Weights of a small transformer language model.
Size: 12 layers, 2 heads of 64, vocabulary 2048, 2.9M parameters.
Architecture: RMSNorm before each block, rotary positions, no biases in attention or MLP, some layers without positions.
Training: 179M tokens, 10920 steps.
Each number is 128 + 32 x the weight over its row's rms, rounded and kept within 0 to 255. Layers, rows and columns count from 0. Numbers have three digits each. The size before them is the row's rms in percent of the matrix's.

# layer 6 attention key, 128x128, rms 0.0907, rows 67-92, columns 0-127
101:131188084182051109138120087125141117128151140131133120144121123081125115129136145094133147105104128162166192120119202105126091144077131090140175131137193126139074125176090100083176109126097102116121153095099122100184183136134137176128190091195116104077081124124119129173118108130184123123073142171129160154138124092141114166103115116104157142092172145129181161200102126199151169149086
095:136106124118128131073140182078116132096100094114192158136141089148135136098064144170101081082106073093077092138126095164138129122132080152118122105152099144155125132125157162124117195136162166164152080091146119172101131170126117098132110139034160146173122082132140188116129138141121181110121089088061095164114071159103142073111112036127175124128071138139083108087125148145120097126142
092:183115124124135178087137129064168145087167095129198114128149100148169115130087130162124110122069054164095130184076109182078143129112140090090144123099117134166175156146160149132120099102114133114136087130180130135143151158087122149114146120186141111164134123160111126151100146061125131112077133133102122129161098105080060166114102140082131073190170083183111085117135118040138169144115
099:109201143140099046125119075195131146082084131213104082103133066120121122138110148108106144112105133114170122137053178136106064146084135073145157170146185186162114103155099071093147134169112136139131093110089129133201132158143145195116152108197121125110116141088161161127074117133114145115097118132178141121157132122149165158138142128106116144160112136124140142157149090134064160099138
102:074086111113171165080141066107129128134100120097123119117082171112147148104109115130139139187177128114134097187136106166130153080142124169134095135090089163195158160115159107183099107071150181082161132154204107159051132140137132176102122133127165146082166102162139097103147139140114082150199174043117108141089135111125081160141127170143106089139132145130098101091124155088175105135140
105:081128221093136165100146129120125144150151136086163115097131148129136132163107113127061100099155128086159089155113089054142139117151142157122165098151137141055092118116121145135112156143161120145114120074092133151092129121018078070118148131115144083183121122153126091110123113153172104116081108094139158109119138124082184074192065086133180150124180115153146141172117110075158117125087
120:118088165120187159110151135051118117165195118032144161151140141154115156148140108168144118133150130120106132188163082117134162088131086151121063135118138112114137096139159125119108084143122122121149101121168095092085163067115148136111156147059116164174124083160117055095148190130215098106147124116114130157077130096111121128124124151103167109124177156105085113128090130138188091161062
116:108133185100152192085185102102157161162174099040178145131142182145195151126146106141099142166153113147160154163129062072122143132156182122116148142117186111092088138141143119136107069087140099133124129103151120131123137104065059070122141134094121114153150139163162153126136155070142080126081083127121112114133151106112162053145095087133138120116165130082081110198137151102155120140102
101:137167093116107065143120087136122121135111163177072119081164123089153076149168104122131135110092095108072171104086151149123166110150104130133124140164118127174105101149135091126113118127099145154147106184136167121104113107175184134056095164164125166111109161060159128152102084137157121114180135100207118105151110134143159104120151181106132207123105113125072212152133158126093194167184
144:144135106143108106176109097178108137053175211196103073098127082162133070184143141121147155142106086143092126145099169148128098159119128090105092144135141102108191117110138147102140123155133119110104124136160178111098148141179174161124092168188112168137116170105122102141071100083170154079132137144201190138175102100134139179065178173145119135151130130174155140108097102149129139155117
082:157129136160074094163097097182079088104136162161087095117137084177093178110118140135108070131148093145113105061153127087106100170128126160168103108134120091112101172091099143124147180101157127102115160096086149143100052071113135133171084080152138089107150110082141146127190144153076165142130119074120141107148157121123107176088150120109102175152131148173185195123151114139180125197146
104:174155110102177105066123151051153125205183068072161097151117102160097136133119127152158139070153091063115131122171125119139139163130101127137115202109131138156166122126085170194113146117096115124120079099094162149168181176136110138108127149136132141119126167185088196131139164110142141181089168149157144138142150149094151130115167101138109133103141108052113138176182149104087148106092
109:160116193105080134169059165176077175156170181111183082115133056134065132104101137109125097172135141160144043093102114111122148171091135165087129161102131126074130109120075203181122145145103107149124092146178123106132129077132142139123127113078162109175152108135134094161108116149179158122154108132157084135102103143126178121105058130171119168125153116085119085133117106120128103170137
095:130152095161093104081111117155117139110133078111157098120086110145129193087119160114133122151163110119159078079159136082112034194124145169127202156109175149059108146121115134099157154096150123139103180118112119155092129146088107109189152119127146126135156171169065191143142134151076108179088089143137134106128176153099117141106147134092102124149162131097184174203170083110148109163135
107:126117149141110166113154097139131137194142170146151149151127117147100108157053113149161146083079104147174099151152153161071080129114166125136138179087133094154073108175087151133097168072118118083119115147130146106136126202147131148141158159189105151163180145088120146120047109103155163129126112122126053161162107190153139119155150098068191135145118099131112112115127133061079058128101
100:103152125151110146096132110086102157121133107097107146142157116140070132172152134091107089198117083133191128119154142161141101128138162091154101120179100122137085131124070170150080098136128023135114112092098121137103156096113061116136128123088116151109128156079050122124147153151185227135142109151134100104195111085113148092124198148109113173114141084149130155144170095121149078126079
099:135107126096134153163125124122148096155079144207103145129198127075070072167093091088147124080111151137103137112119138183111198129090098133102108169119095069178148098139177119161136103158067144144129049138122165120092148131178175142127166125147106132087127120060138047119118095118120156113127206175146101108149120126140104132151154151147122101085159110193144106091168176133138117143131
106:122133210164126088143090094137127107095103128105142106088147054147073120126096144051135129213136103124119038103069183116130102135155140141126159067150083122074155113137097177137125151101167115133095168084116104136088140067101170147183132131107130112119154170121121080113137109143068095136131088175108093123130144154086080171091102129174097159118154144186104113122167127122147118103114
094:092165180106119143106168175069187129174101131126134115191157124138108041189167089119096104115116153091162186175108170145083167102091152106136186159153091139141115087114111134160100089130129080116082061116106117112173163130134135162099118121172156079084147153147126095157161135128123155160093099172177079091133123097104147141197128131073123156119156102123127087082134176146154138123115
099:108187154097161127106137131095184162197124139134129164135178107139131106171199092116123140106147176098114171186115131100113046120132179093148157158101137141145089109160113085175145123097137106111148064151093101088112135135117138116101156134168134137141120163124202101182140173102137072118090112175163099013150120101107109089197134158110140084116119126136114138161157159154107162133140
094:169125088172096144123074138164130107102201150137110153130164102098110126123147166108185141129113098144100083067130099158120132142142087170152095077135098103132148161105137213166118135131122165178178134126136121156146092070190128175142062090108192141098104083099127121155188128171159135160192111107117136151130120182162154161034141165115078127135094110134149139155145114175129154111114
083:188165070163051059160120154131134085072082131130078089099075163141119126119104141122143148099075114142128080122164147140144095156104118072178171149089164113124111165143096124120148135140134153166147165114067102180167147150157151132167155109116099096109117091075052138174127098073123167186122136133102189127123099112181108158084133134137128133135163115107165151172090108163132159078153
100:095046169102147195070148136132119134146121116099140162117130160119146152100078088138119080151157162099124102127102092167128165104181090191073147125141057101122152130083137148140081121109161113121130115162193125107104135121091127136102105175065152157164156110150199131081151147142168123102183098080115090126102155139105138050164114129148137092161096110117094076093123177103171079158131
103:134184121156124081171095097146111097071109138143148103122095069127155113193146157149134141095078095183121140157113173141140078165080144074134126158148146144116115119173102115135157144151098121127106117079090105122177125132135121149185143076187094075087116149146086150176082136115128134049083106185116187147147120145147115193082119110115126142104140144100157146120121099190065208116098
095:149194123192130092167073137154106132104140132186135109138149060120138117154167126123111128110082096115143156129143187121104072195075106101149090136093164114163115127135096112104160133155072120127107107099064146137144129127154117157176138125164108129046132146103089094152064092096181153111092126210154157172148135122153138166128120109137153161082126144069156174194117085169098163149121
098:095058131098115182100160161111156150196139136100160163120105147138140122087081114148116102118177141108142104121151075115115157104219129196101143079124040113080163145073150127138089159069172149144130110156165131139101112126126103074107123168055121194164180125138164138115162158173126129129141137083123109138113144174113157047141098099161138107128120162158101114097142147096164105120109
# layer 6 attention query, 128x128, rms 0.091, rows 68-92, columns 0-127
080:150125159088134116130113138137149126142182145092129115141109104167137122146173085080153114173098144220207074154096106124151082104137216128109099113134086144090105127136109115106096119152161127163094142078151111096118078132110127102104147112156171132040165178125075163127176151139150102116130096169134121155145139191183155109104118139100099116138178195105143149180130114060187138119106
100:068188130144153133143117110172107142068119164121128120141053106150152134122132101136139126165067169142156112110125124087069117107144168131185162154167181106080081127165091124098137145144170055164077093099132102132139116135147137121094154128159111090068133083135049094112118107111165113133154133160190112079135139123116173178114074198135152108156139121182134148159114113189073155126086
112:094103116101136133107101137166094123097100205163086140095072132164151123131086154118156192156138165108132119121160166158084092181090163165109122071108114078152131100092129133131163152159118102167095130100158123166118155170128138101075129156170154186169106104099142132181059101090114083198162099079154127143169112140092171149067158188125114148079090122147131154159149137116093134108191
111:105168089137133103147129124116125164118132110142109132151154114102124131124125117141095055174136070144104153068182098143145168155171132115228128186169202098137102127146086107116076105138076165151153144166116161085131147107164126176151120147120149055168152128168086151134109104185096133040118118110102159093109151113093105120146095140177104127222094123126128136103135071157138109140102
090:135128218115118126138142136142086156111164162152160152169122107160134165134169119101157125142121101139162052146122112111111067132100124132126176060102178057110155128105134110084109125155134096096107129064152118110167129061077111048173130105144125175132107166125122159201165166112149145130102068173140087156095167118160130069159088123134084123154145179138132176123114110091165152130173
089:118128102131109146128147131133128193121121106076196085235131106125145104107110126160101038146158123091086112108124116127126147121151078092113119147160190106161147099141097169106088102169143116085106152183121128125089172123149101178158128150136124077156076111162098102096119110155120165144105078148126175073104156146081117133138117103201081100196124097094143109122162133193115154160087
097:072134158132124157104117142127146092154116110084188169173136128131133166144144096099104111154171136153104134154099064085103141125116135130159171095093165190115069102198105103151088100126159127077114145116120067157113165066044150073186157097124080113136099134194099111170142138134142146170118130157097097166093137119182118126183110095182124112143100177148162109163112164120162154114074
096:093182104152150152098102141087113145092102081145097110129175077124104097170160139128125150085142066185182118109099142151107127166165124138158122085044159153126162195150121121108077127092135184091168114155173161154163170100105177153182165139145110138144151182123051170145143144146059149128061136143103136145133097086145121160136135129161085164113100109165202116138132141159147117121151
106:131110090174178139118073126130136120098090130162126100171184059141100137115138176127092113125079121107101138144095103051167086104135110118104156171130141134150123145132118132127156191122142137078124086149091121104133164135117157125152110132169101122155120101091084076103133088102068146082128176128178169099175102154100136113148197189146096091131122106173117180117165093236064128120136
091:131056195131117123165185171116080135152174110113147107145112169084113157119146117138120094169153189152179165134193126109146150112076082196054117098152112123114107113051166140134127105149098091135136173181131155175180092143127143130095155086119110106131147098140159156083159112110152099094072117133079102114126117186141086075183165101142131098146134137051117132128124132134141096087114
103:152189153127127098115116175118127191149116128090094101078112143116142129128134111156134117106153109145027116105128125160075146137162190071174111171136130137094102059176159117170079070113107106080132077138186129135144089063112101108107140148126154058166117115129099101147139117153113188150161139170099100089123142130117098118109114140119167098131168037133160111136095132092118186165094
119:143086161132114097142089123125122176125091168134124119140131130139081174138117141161137079160079140051201056127088074133109176057129134146104130134117155125149112076101126168137057145179125150080116106137168171169113089157149101112097135123094117146155091138135098102104140184092196094171186167104192111129095138143139135084161126132162121129146152087163118102119125106107090044165130
099:155085170121107169117154139127092090176161183071172167095062161118160174124108142155140140117150138105135110124144147116135160146116147151037162119181138117134122079093176122116158175066143147121121134155224127116140105165116094135059141126110115098188149106143160147139166132075140096100132099170115092170114149157085107075134126128059196095162111087085108147160131106101153134105104
107:104148160155124108158138135162092166143085168142155080131127108145139089157084099077090076116121132116168143124114069182106069081172116153154128118123142115103104141071140119156070120094198132138108095135156088115107148112147117078094121122166078115124172124135053103152100127204139123116201125167180129189144074155142116156116161053134106147127103089139142124118085110082125212135141
100:151105142141123154131131129182119185115118116107124082132231140076165091151109102169192116120119161101149116179142132141079112193144128131159086204116110095074131131109149146168156168092087135101153090163134138193128144143160179120121182115121146121138167124104115140121121065148111091143186134120124053152152208186075133117120148089141127085148129139150127142095200147125117157091119
107:075145119189140097156103115082103188106105115149081144131159048113131057138179080148140123124130116165172140114137118163167104094121144106255106130111140131094138156165101146188100092131102146156139165121070111139144110110141113120154115130100125114094106143099148128121113165131112164066167133135127154133106126103101142110127114125147132151123084163182143090006068174145144127129158
106:148115121163116132110109135149033156119159154118150142128109162122094137144156101158119134146095181108164131126094112178119160123112112170088108150171121059147111089118146192139186149118156128161177130139076146093144128163146126131127134107125102190155124115126191197041109116145180078123147119165156076162151105152115170035120106194099139126142096054159097109129176101097130126101130
101:116156103139132119123133099153110168102068114128111076115146096110130069118185101140137152150114105189136101175116132133082119120110133115147172099177188068168113106163158109179136089140102165106154122110137145141140072120189117113102095099161137131089174124092143140143096146178109187157174182167124095069156177119115203206110091094164145154118163094127154062084117158172092155146123
102:147163137115128185140094096132086135158115144107128101109115139132153079122132133110131130126144125168137155166111160144116107121118114133178201095169147105185190148217091137206172083090091204157175133134150109140130121119130159110134146139136116089077202092148110145166127151089086152151130196220123128143155126138129166150142096065118111123138118101145180090173121122140122105179197
096:147109092143144110158197134079129144145131095180150148152158139069088097090172156151135118164129146101099159107145132164166149119111171170082107178079074134074095089112092182158101093176115111144138145152146158184151111116124171128097183130105132163160082136112096064114155120146184116146136128109105134136119083128134115120123141143196147152169125127103185079134137163197129082075037
088:083047126130097132123155152149166108099184073161130127175166094124129173136160124091196141104146153169156175107152106101147080132153110146133139153148142211143130107098147058103084171139096127124075141158167154116126146051099094177143094088124086143120170142177076173131108169181084161079117085147086179101109140137129140156152128110164146141183138101132140138102147160115146141162082
082:122173120095131123148121155056114129152148078092109109172161167133108086141155119142103130112172128090103138158149125173178156090094197114193182112155181126125135176148128121116109108176136194068131163126122167052148075084170110176162156164126099109124143134105108138120136136159084133125115133126173150102113134092192165093157082112120061127072102151164112166109094092055095148149131
091:153148108125159144093127065180122112084128156143131120106067117154161140078066155159130133153150143078156076146114143135064126161143100125119089082148138131140144138079127166095204150133159090156134102123143091157088174180117110117079138123126166133164077075137141066140096074032141129231151126092141120150146135131103150167085141149121140117105141075111123142158147132176096103095167
097:124113142153158149112120082167122143090165143142101089085074123139171139115068108176149140139164128070141105127133178100098136137137123125106148120122148097129175110096118171114151141129140058130101109133143138177117184153139109150101132129110191143217042123157119079104068093089110148176161121070121139132175107120124175196092162160164146106118105054090142151124175142162096102080183
110:145147137149096076148128152055139120135125099111180135135170137132085134163204105083106060142071105209146133122126095132156152076108156117135149120187133128117108131187101132156094116124126144125134101123134115071109021090148114128161118096135119102084170127099105137138156176179116137096119142180121113137100142141134112071184095126104106154188180155131133120103127111131204155141047